config = dict(
    num_hidden_layers=14,
    hidden_size=64,
    num_attention_heads=2,
    num_key_value_heads=2,
    head_dim=32,
    intermediate_size=128,
    vocab_size=8192,
    hidden_act='swiglu',
    norm='rmsnorm',
    norm_place='pre',
    norm_eps=1e-05,
    positions='rope',
    rope_theta=10000.0,
    rope_fraction=1.0,
    qk_norm=False,
    attn_scale=0.177,
    bias='none',
    tie_word_embeddings=False,
    parallel_block=False,
    init='normal',
    init_std_qkv=0.0625,
    init_std_o=0.0,
    init_std_up=0.0625,
    init_std_down=0.0,
    optimizer='adam_variant',
    learning_rate=0.00246,
    lr_mult_up=1.14,
    beta1=0.9,
    beta2=0.98,
    lr_head=0.00593,
    warmup_steps=282,
    schedule='wsd',
    decay_fraction=0.936,
    decay_shape='cos',
    final_lr_fraction=0.1,
    batch_tokens=8192,
    max_seq_len=1024,
    doc_mask=False,
    train_tokens=92760000,
    max_steps=11324,
    dataset='wikipedia_en',
)
Each number is 500 + 50 x the weight over its row's rms, rounded and kept within 0 to 999. Layers, rows and columns count from 0. Numbers have three digits each. The size before them is the row's rms in percent of the matrix's.

# layer 3 MLP down (transposed), 128x64, rms 0.129, rows 90-127, columns 32-63
084:509487506604437492526494575583522541532422405487473461489563526530482467459520587549461481529416
090:484564506462551446414480449561464505455452531337569562549521511458509582506441401570469534440501
053:484493506505568422569435544551503503517501580530506474399544472493537570472510523535543555507563
099:470528442511486468426438509495444515517495552302524509507566533524589463522421456501482475457539
106:421502515454502548410609438502488520478478516593515425445465381537506548510485546474565398511530
099:460533485515581516444529579522475509585518526336489450483570481492509507513499506523587458433545
084:619515524580406535501522458537523489479519457604459402523488489445498527518511648524447403465476
093:515529383544470520480537572466426478461533482471486493471445510551423399434476566604545449627528
103:519520428617537565503488510608500467448596507411480510519471508520470536511514504511500532546570
112:593522514479403447522502401538510558573495424503438502545486494489481525507468423585492458448497
112:521475507474442475427532474505495447441445502564486453550492428436490471493510575503528450515491
120:524451491509522535513492537423553532407429515601465427490537421461485554480513394483588491467541
103:475445484507516431563580420577523461469488498575583464490454534495500412554460511401469437524553
107:453552487419494565515582576566546544465513420535514572483534462474551502506540483539514536476519
099:476540499489487606522480516522458513408457631446537433476553472483486445518494558516488421625522
101:604507448428535536590490526487567525574564484413492449534542457430532481489465516427466455524521
081:556430503417549604493574456461525487493503482572443542523408504499511557484477693477416527482486
110:535408442493534496488492488441510434421428468455535411525476472463491512463556605514512499577469
114:459539483552462554567500478458486442442513552527420588456443465524578468513486380515499553587454
095:478548541495407451429439490538421486419440526389508480472493564475428396467476496526515474468499
095:626531500381501491458482507534512465483532589490589513458526532511543471412544497531474510492511
106:514606505580561557408455594489462434456544480441566474544569438568573560546519456492513558476486
103:519595530501529517519483519525506561491502534352503550444515483560541500526506314436519557492522
101:556559559506514429547400559563546520535498550459515517605600529537583542490535393422473504391414
049:567509517549453422506558487530473447492465492539410497469448446392469449416549479507560515507434
113:491491446444492458420429612470473461472554514439540518432490383481505428525487504439530517546564
113:551513494505463518490397467505558492581602512538490518612548555431581465459512579500550515478435
099:497523466493524580521442546554511468513547412689454530478539505507576490511469532492446486595512
093:627520504519475533565488518487502548509449480502461536562445549450467509463475261479530524521463
109:493517462593537444480508544484453490501536624326558503537495503538482462526513336502555552479537
126:531497550561527472534501501485451433510528522418547424553431518559523533431522582458487476482466
094:450508402578426560487522576470466435443552570342479499479485554564454527496534362510520551570520
095:506453494461457529525496489471431505553504543672451553559458500452458500563495622518489481561540
111:546499462615554518490557443482530557555541353469471492494501490562503653443519502485471540500480
116:585537537533494520570597453396599552557538451602426468465442452399570550509461453491569490456440
116:507455506473493541414515535467501439457456455407580556517460441397542518416477613532469457454494
102:626439483538361471574493500463520483518475465681489521506419547447585537461491486543494477565460
105:470475474495507536381458538518481474537537493483530499532548428534490543526482523487402397515510
# layer 3 MLP gate, 128x64, rms 0.161, rows 91-127, columns 32-63
086:480441481558469494575559576547520448523520489530530412476506496530476442516574524491567502591468
053:503549564472436515571479407479599490418499480496572500557542485533487529547568491484414491473431
098:542537530544418447422516474414514483516578412447511530540426598430455454551506454494548520529477
099:448551514479536478455554486478488535480471504569439551408455434514501575499422517407645471480491
097:502413550470396477550506489470471509471387529502510549524447492471473466491402483509463575543405
076:454471507500490476491538501477488482572561479470556593501572433570410494570435538478424517498415
096:518540355544449524496350555527458458529494496484534451502526448525509445498490504519539507527462
100:464462541434445499474534439395427498463450521404536536591543555522497476597525457502536525458457
103:539554569505545428519500452481496523517415532414432540571459551441538550435532403524473486527504
113:467512523406428443411480524555465504448410543533501514570481528413452564488545469492574575569407
117:485524520432497486426486493537501562507519518423495513481409556475456518499431528539485534543442
105:554609457467456476474443505510510471432498487566625477444501437536452494489481457356540503478488
104:434516580488531520496620449566535432551448479458530526581527474519507587451523504550472484527508
091:413526562553577633470481405525504450504566501489461428459602416495514441551507542564529425500476
120:443550539538481478321431503473461439457508537487484535505568513500556584511475455463483559568520
088:442500472527505421380399513442595502474547560436514589502457526433494511424502446491643500519506
105:494497607404525524515521505491522549567465492470362557532512492537457606477467472584523498550453
118:534512571452595423497428411528560552431465477423452440496439556524474534382485503423518460478548
093:443455477529604509451558566496628509585578497466486570550525453472513594535546491439590539550530
092:579534508451537521493492529539448452472513590511492625496501527491494488459460469526522477514514
108:475404466458423464547552401500538555539431484465434491402467573474425444477544495540533446479578
085:421539521511562470428526423483456460451450578545491474482591514596491512536445549506420399491481
098:527507451471432524531462510475566473482507549513562542507648527555590518514528454510482507385468
048:555510508458431440474501475465491445522531526458482591577443512473448475518541448472555542468496
108:469560419437531500426422462514530467444500509492504462420510484582519432503524508422598537498527
113:475478520515535503567614530469425458434394461562527442478505407579446470588533490453413490437574
104:473465478556480402440487496424486512435551558427541534484447618443536513594471435477491560572503
084:608504493522479561579466536517607507554399451552474490594441506462466449434467384497516535506515
119:496559503502448505449488530517582500515480453398403493429535590558502489558467433618587567542538
142:430505534477430504475474518441526524526471576396486539485480597485503456456475466609505555486501
099:460508583479619493462545414508521609430462484541533505419469493438459536382537497418566502418562
096:581518488552541542463452541564380464476547392471554459449537508441486438503552439484493415449464
114:390496541437447505489492514499476416465533586479542488505557538511522384597478432542555438478597
119:409479466499496447355446513534468430377454502455538525541524549514422490443485537510422486465501
109:565473537432477585489501521512512466474439407460557487466555475410553503420438614496456462500502
098:422520539440605497446549479552451549492553527444474477517547454554425508503542543435462539463442
104:546600564566490397505528494520520497551526609516455546479487515396482445521479529509561599457517
# layer 3 MLP up, 128x64, rms 0.151, rows 91-127, columns 32-63
091:532607506483559476445473525498483497492538529475546624453457571451457492537367468502459456473482
055:479495491427509508447454534478542545482557573526524462382507446536579549577470523513471548391571
097:397489439505570563536472551576543468465523651565516492446545487532543583480442574484497484526571
098:480466483494469465551325563467464498529499466492430555533511576472508577476509473534514641506465
101:472477425537577542476437606521478548588521485499440374491536433477514496423559515559576483475504
076:482566485506512510443517502477484506527571539448545586517540484511379466515401505440490468519428
090:457420547457517518530452461499555611522482518466543537544526474481536552535511441424495649390455
102:564533449517573526516452444521574456511484508555497469453475421517510462467543580446533561477371
118:525492555507413550544503437540455518566471456521497511505554471466461468487485458508515500505525
102:422481488421397513444453493610518542515458492546473434497517436389465514441496460503604504543455
115:472551596496579514544489539438560553379451496529440475561487478541524599576494392560586509447478
111:475544497501499584467420553507430553496503461468484501545516448480428597390428475536559599430494
110:424557559410477553559566561525469548535539439503484557549531492511571532501529526489511586482514
093:469542559518478460522489455482500537528459553407505529572417543507433517478520497575453566501598
099:452525496440494566519528428490516456468589438616538442499496499561416522534500481437441465445456
082:468563459528506512469460471420527479487554530547373531533330466459613484464516477469544458524456
106:537388471402531443512441582373481520434421470458513491511455563477453544489462504569589519503510
111:533509432532476484411469594418415447546455582451605599557547497522472466508473521500531529424464
093:502501503589477553539385500466454464464483527436447535574535532499412463546493446513500530463448
091:518458549474577499558485561532521426545464538572501500565483431483485433478493547477404578489467
110:483596474542591538482471580417513501443570484512508541493511530589452537570529489443489429456459
092:601484485468464504518513555525522522556530438463490528538453430425474466498554453555578559502497
105:473452480458519431472513532456435597426514490505591384439449510482482500449517552481480600594604
054:533536543469502428489533456549413496554454401480435568535500494472541473467488518546601494461466
115:472565584497559489507555434543552560494395525470429465540543590518498540469495464521508516470463
117:509565475491507468419589553489464527453453545467537487403480517543432611587566472384449506474514
097:569473486559525495475483468453485506385459496481521455477407512513502444494457495523416487548381
086:472454563456454457491522494438490587517549548469506622508494570460570550454447485551500545520495
110:424523444533559475519480506526503524515598645505628495532549475414497529491556507468502545430567
127:490468521518561490632472492512431372516514512511562570539479502458462610513544550472484526549522
093:501467389557462499535491589528442378515518486540409465548524569531508421501422496579453469544514
103:559506584485522570470469488499471435463523379490478401470529493466474542510594448455468454469516
110:542507439450544471508468609624451482490545492574590538397510460543463554502445517469517471583502
115:467489464525478529484521495550454469424509387555530513489590472582433434496425556507434389455466
116:460464600542511501454540453509486463525555541506471470561554455407512549484540525639424490527515
106:465514479490558562451434499526524469445595498500503446511513502551401445485421519387509511479543
105:498531468449507586461455485540475408563553455530513508455486487532491599496506505487426468519436